{
  "num_key_value_heads": 1,
  "head_dim": 64,
  "intermediate_size": 1344,
  "bias": "none",
  "tie_word_embeddings": false,
  "init_std_o": 0.0,
  "init_std_down": 0.0,
  "beta1": 0.95,
  "decay_shape": "linear",
  "batch_tokens": [32768, 65536, 98304],
  "max_steps": 10179,
  "dataset": "wikipedia_en"
}
Each number is 500 + 25 x the weight over the matrix's rms, rounded and kept within 0 to 999. Layers, rows and columns count from 0. Numbers have three digits each.

# down: layer 5 MLP down (transposed), 1344x512, rms 0.0501, rows 237-267, columns 448-511
# gate: layer 5 MLP gate, 1344x512, rms 0.079, rows 238-268, columns 448-511
# up: layer 5 MLP up, 1344x512, rms 0.0849, rows 238-268, columns 448-511
down237:497489475489458509452505467476494479516480499486535495523568512482512491488530508499503508488496513525469484505526515520484494492499555541471518442513483500530499474495553481483532519484492470
gate238:491483497479505490487515511513489567535502524492477466538464462513523506519582508500527489537520474489474460505476514476514494495468503488504487511472489505469523509481494506527496516498518510
up238:528523467504449543478503474462519521486485489507525466521536456475499518467494505503493433519526507486470482534529485514502492528524516542504481487486520508500522528496491495497523474479530495
down238:468488481495496466497491472474525501489553480520509492471488507487515507471472498467484514471518490514450483499533498495558491511535557541485502555450476518518470494524473490522506453519491492
gate239:436522495522493531518521504516507500517520490505510518508484540508541506491521526464502473542508542570538526496532472475447524498501485503500409517516542530497530478495494464532511501540499501
up239:489485517477522495541562542491486543459535466472442435525540498484485482530511477495503492471522490498483525478500501509482512511479502489546528519467470507496459528520489488456470497483506485
down239:500519481535495500560505495509490485505506521516490460517512510449471534511494483490499475524486476497513516480487483491458515491455494516464536504474449527469511496468542490474486483484481530
gate240:485502497529504488482525517472488524484515494470510516476543473477490501461509517521485506483536483488527523475459495515550518470486508514479533476452491498481482499511484543487558491498498546
up240:516467544536489468525506483521487480523507508522479489503512493493527486508481507522496493470524509499493493502520521532513531505500497532521488489515493458462517555528503490496490486493468520
down240:499495530514509506518470493485455503494529496547529498487481514492492481516486485515464490480490503528490475515548528518495509485478455483533519478503516496477558460535510540562531500497469490
gate241:463538528518491475496523503512521521537453543526509483480509508516521487463457501494485479510537530491478491510500489493495467512489475513503461477497510500462470440477479537507481500458488471
up241:540507499515465524464490488526486492523516548509534494490486514487492550514492537503493511475546510553508526490492499518460532506503512491520510532515521508479528493508534548481495531510488543
down241:476515499479516487494490490471496524517500498472538491466482493510539515528462493503488525522529545504514486522514487519495486535518494467480546513521481503537492510476491524492515495502525453
gate242:477482455483467483514515479519500514492484517482522512470477504523497471531479499486499458483436499512506467478468489499485481545507499473450477524487494461487478495505528521508507477479526519
up242:483525535492502541506461442532551507498480496522459505485521484484505484470496489487545540492516514463531481489488482441444472510443503490530524482512484502476476457519499497521470501453468528
down242:581485473493491492526513527529469472513527521537508539470457514495486492474487548443483494478527498540518518497476490483507496520544459497479524478498537522542529477503527519493480528498501480
gate243:458513502494505469502470504528484468497558472506487490573498537504486495502423512488464529446464460445559545492510506496483443493469486477545519497514482493459535530478531509506488518496525503
up243:519492540503492508515493516490466490490527504496505532513528490501509527471508522526535551517496540500508494490487497533463475520511520501473521439507559461510501426479479498515514517483497467
down243:540495463540545510498503473498471486483505507491461512505493487492508483511495450508526558454528482521486474501511495461517484497505527470486509477499526505497479515492506512490557495514506499
gate244:501503460470502519542503500473504463469517501515471504489499471507526495487543510515464501513513533460491510478480485519490504502507507522473522480495470512497518486453533474499507497490477466
up244:503502484498495473530514496472490496486501511515534523500540458470524582529505544521495509486494488509486489520492543478496544528465528500460485490508508490496474462478506525500484497454494496
down244:516555512521511457530494511467505500446515490507457521468488498513496523512520498482485496483475459511529510488485503522526478474458477507538520533492519496470538530481487486444484534492491536
gate245:496517512462522470517552474491470534462480500525539529526455487525504498486529529505514511486517461528505534497497505462486470503493484502494462466529492539461478502507488525482532494489492541
up245:515483526523530464462480496469503496530498507508474495507527504550488529492447508498508501483475479529518551525536451498558447521528504487481482495512541487469499503485479509515481546501496487
down245:476479485544512519494533503506480496504489461528451520425544472467532510484512519541531503450499521520470533504530510524543511489494441528521503507518507562517470525523474490514504495542541556
gate246:447498426551515472535533498475477487525461528531510487534511491474466508474519555522523515474490543476512509486442477508493501516470495523502474479507543509526488522497502508529478473504482515
up246:538470524514530485509503469529498483467505490473524516506483522518543501493522507480465507510467514518532550493438539465466583488534453484485464510475550518526488491491524451470515524462524510
down246:487485469489456506513505482500508452477493508500506515498505506489480490495499529509506498491459566481548551476524479505479513530483488528508519482513500487495520472483521515512503500510509481
gate247:482547475520475467520509495510449476494515489542517506467550520513482532518475470547527492509486531562494505475486529480491497492470500439495501470511493478532525516492530445492470481502495489
up247:522459480471505492465487507479449488533516539508504485484480498519543517476477504480499521483495482532448487477493413474471548508479498471482504510527472493493455528525462462526450504449536534
down247:522548474510501495495480514502492536488493473515483460541481505464532487485490501517476512471466482494417479523506492552457513463494474453522491512534516471517510525451500506463482522507459523
gate248:473532522512496496517477484559511542536481482472503516463517490515498512485513528556499533475532541510495462521453480521486449473509512476520492539511492459548524464481528497491491518474520471
up248:492519450517534522532515442470541505527488514529470510490458543506458479478496506510546493490467483486540490461504500526517506484526528505520498490520516509516468518507515507441499508493488512
down248:467465443502489559492515493553500484519520495504525543530508505500514497505511485509473429551480482492487485545519530476481492516515548467500500541484460472461474518501513539448494500523482481
gate249:508506514529540497497513507493527465505483476455514492499504476532507514505501539537521542535511492457517490524481454501527506516468494514488487495495542518447517511545484483477505486462522543
up249:506520505531499495502497510505495483518506518512535472489506513506558496470466484518497506493501510474465541484541514502522470513483494509536479448449524504482485560516501487553508531518512515
down249:520481472515479504475477531515526481529486489467494518489492529502536516477532498453508504488495505500499536518515539487457529512470574465495499538503532539508529508484466519481543499490565534
gate250:478512465519455480518530475492524508445477491554537494458493486469462503468530524542462537475510480490496509460525492470515486467493520516520492491501458508497470525463550488502448465504463519
up250:480507515575503494498510470558530517464466511483523486450531496514499500506515484532497498469489517499499529512474455476458535474512501447528499531500497521519501518536508482532470494519451475
down250:495455525541519475523498471494499489486457503499534537500538512474434497507521493487486490463492537480502558477508536464516519460508426488551544488441515537499466551496527498495503496559439489
gate251:446499509446534495465481463489513497537488509555499489519469501478507500543498512489455491515504513508558485518489479508502493519528495513487527499467485533511483513544530500512510468472528512
up251:507459486492500519480503530507509526542486497488498517511511472500508528498523528513563516477509503479530491543511475457546491527505518518461532487488479492508516538508531472454493519492476480
down251:492483466515529462504495501555498504496551512488501516482517498493494510500476549451500494552513454472517524496493471548513471519466505481495460519506510447544519498500491502492558486510528500
gate252:523510524475485495463502459513486459487505486483495484478462462499497491493532485508536507540515448536483486568541473479529502488537478468487492524515502508546498500542494503488509522513495486
up252:517504546553519508508489508485516490509466502544466482495485561500464513477433517469485518496513520513478506488520542492512452502480499533478518506502517518473550486474524499480514489524520527
down252:504496522518490525498485495497525529484533450546518458495496514501482517483485511484501524457497496476516447465469514496539508516508528455490500489530475499529517491524510503430474466502473529
gate253:499499520464520468544525488532493504535529532511475507494525473472523505501500494521499479539477465517501522518431462448498478489467476494522556517466501519488540524512490517510484507475491508
up253:493504509508500531526501454493477494529501499478512493494501479498478490494494485510477459509517504496496532489485533523474527526461530472472528485498483498511547496529529476513511532469462484
down253:528514469504526479489506522517500532518484469499505507510511509495483487515517534473546509484515506496464523532479527555521554523510594503517511531504510503486531513467484510531525505508497534
gate254:502497536465494447485486478532462533505521516504475441492489513525510489484510503501496536522522491477486475465492492552514524499508524483516480507520518529471514532539490563550498514539510510
up254:489533530515526503460487497504519560506484490486505496501510470473497516526481477526535445543513507466499519501494509481555479429457492450522435514493499526487509491498526540528504512509492445
down254:541475488468467452433491503478494503487487497506513531509520506508459493455505540528531515529488530457506482470515522538482479464493628487513468515493490495537489548454476476507518549500498515
gate255:500502532485469485478481531504507497492499521464500536494511468463489541481511446482485459510524483504496493481539501503478517459479473477511515478507508488502513483495463484443485483536532443
up255:491535506497527489490470542552519512469482508499469537518494560523525489499529512522528511499526521545506532512512490494535506474451490549486464523504474541504476490475485514501498563515500442
down255:530552510528457500506548494509455496484495504503502478503444523475455495471526523515496463506458479531517500484436522518517510504484471545493490501496512459467493524497496438526529543424563465
gate256:537551487493533513534483539515514505465496498456486485509484528481500475490555558499512521488449497538481464510452497543476530528538511483520495509508514549479499509498486491522494498476482490
up256:463521499493549502448491470501543520481452481476522489494486533510503471530502480514515480491495509442539570525474485492504499485511493497488492507522494485533468506498460482506534471538506504
down256:490517515498498538521472543521500528488487523466434569490452504501503476478500476515527499519518526479478516522494500515504531495502473510576511455511498471516492498502501553479503523548512526
gate257:515489513516514474556475524534540514512495500506497483519504510468508542479494494493463503467480501495463480482489469489529460523481499509498544519554470537475525492485502520507492532478520500
up257:527498553461528526492495530456457511473506544493511462508475489562481480512485482530531478537486496522597466444539533512498471547490480525544471467462540458503493514520478510485503464488554539
down257:497505530519472495474468475518518478489516525510521497502555483489496483478513463484520477469504482495518498542463491508536525505485480469545504508508542493461527512516480535492482512480484506
gate258:496531506501515471522487527489480498512521490498519484458461523503537470530527489513444540464480445497512470501516533503495510536507474480523495521483513485480464499498498496532465508529482515
up258:508523481484524512451518526512517505447531459479495514483480517528530506544479479485466501506455541501484486510466474473506448499498503509527532481495500498509522488481466477537470443504512479
down258:491503509541505453560488441513507466490511475477500457528525539521531506452507513515542497510503520512521448448519520437475514510490478485490518502516553528486497486480507547482524513521489493
gate259:469479507498496548495540520506482454516489501520518471504490528490487526469502504476469508484494503509490517495527504544489505528509512514502505519459470532493509507457517537517520526468497530
up259:429536496575523464550516542505501506509476521498501540553514522537528499510506488502488517467443483481484501497510506512520505512473491478516513517502495460524533465515524498488524545508533524
down259:462460477499453489486510506479519493481508497476503475504499550490561508493505514468440475526483532482542508485516465506457483513483538503499524525505471498535495468546479473505497507495510534
gate260:506499488535482471481506470478511472476561494531468471497490481496519514535482493514521502517502526517453457488515503501447547518484479500476488497490552501491501535505494519488501461498449470
up260:528558493527539495480511522480499492464506500500496478478476496474529488512514528496469468549499494503488471520472501545499489529493510515506473494557480533506514518452464524499476493529498487
down260:473479483501520511486513513450460506522521504524472501490500483477504504493538515454532575483516540474500515488504537474498528507518511525467445507509520484474463501483517533510518509500479517
gate261:469490506508514497532514535423524558509523507522505504505446505514524551494483494515493477468506509507543486491463507517492522480498507470520422528520527508501500524500504515499512547508472518
up261:480512527497505469538481502527457459496507473534511494493486511494497527494472531501528477554483534510483481548481490532461520563537480467543528458503456528530481478507547538507486514493482507
down261:479483468519538501494459486584476480483502442463539539484487514486450479458504544493493507470509528541522489496481533501425463493453507476452490515511515520519538473499512487496499491482431491
gate262:515508490474498486524486528459462447452516467506511483532521516482509541474507445525553506503514508499485465540455471480475481485512502471533498474538542538513500530494497478508502505491534482
up262:482495477482499499509500456493484509519494520483488498499502510497526471478456513513488509473489485493478489494462512514496529520494492524503490522509494527513487477508497495506511529497535524
down262:518506533457486521510509478505510532510501545473491471449508521513487492498478539511493473546491513480491561521488545489528495523488525494544516457501467486468518492486538477523481528497488507
gate263:533457547496516503491506499495482502452539524505494504536514449500472505468523524465477525504454467463483508503471515512510513506480476490481489536484432505530503491494503521512485553485498504
up263:529452493489461515502503508538444452465524501437490523487517493465520493514488487484507542524467528454546507501544505518504543503491483500515516471492480513524538491479552506504493556508492455
down263:504478497519518502476515557566506495506545485506484518525524444514466521480493490542502496491504499483536480462541514489488501517541508511542510496513467471544513516472525520513488506519503495
gate264:537536479498523496533482457497497498524466500462497528502520508431509489492488493506512482503500518515499509507445517518459518501472505478495464487500525536505543486534516527490511482496531525
up264:490467536484476496490484493497497535489507495521503500475508495527485524487523455498472511517511478538478465472496525470524467485475489518511509536465477461507492552535512490486474514523434542
down264:453466516487485484522539466463492527505551452533479533519497497501529479475519497518524498480473491527508488514492473513540496443498514517475513484503515508527514501538504485501502509502489495
gate265:502524502522479523501505472507507494522490509497448442488458516498556454455516492473492460489480513454514548493441490474501523485446493447511486509503494507505498494517481471472494483493489504
up265:501522475502479486495472501452543502506543556515483506479471452505471504499498482522458475469546511487539484511545487461482502491444463533498501526475464574486481468543513504516503447525508506
down265:496509506510498523520538519486519529486494506526463521490482506521474530507502482509513504455511468516536491453572489514498534485463468469533495547522487502523518533514458464510486499503475465
gate266:514467487493496524497499458474537487506501492478516530512463494538498522529543505457487519508456448481448490478466511447523475555523480502493494499545493464475489530543464476498494488516474504
up266:504543532515528446519523496510450507503471474543456458494509523534490495460489521552517514493532525531554495546524502529487537503457504488537516516513462513500485489494501531501465522524528494
down266:478503485506495512489493513489480485495493486494484456517480549482511465506484499504506522522495473539546475526471460530517487476490430541483515533487511501490519512539490522493482490497520487
gate267:543481492519471491498546506492496509477490497501532517523507449486489530525488504506495489515509509533531482502471487516511532482505472467538535477517498442477488484523517500502477464502496523
up267:521553515507507510515517506468539524515490486499451471541501456490477509502504524478514517513509528518508464475480521501495497479498505489507426490498509474493499490530498507511486475524490506
down267:537480525496449487484510503484494526499527542517498495554496545510535486508473491529473525495510514514516541493521498537482506492549489513449500525492495496483515528494506513485502504489490497
gate268:484493522501471527496530502513480484533504429494496453538498466492506534473485507497546512503511519517503461521466493502486524497488500510509500516508485518524492541497492492485516490484499470
up268:541543488518481468503481474523506522491453521519502471505485508477563489530508459539509546475516498468506496498490512537493499476512489537482496483482522477505502524502555517469478492516497526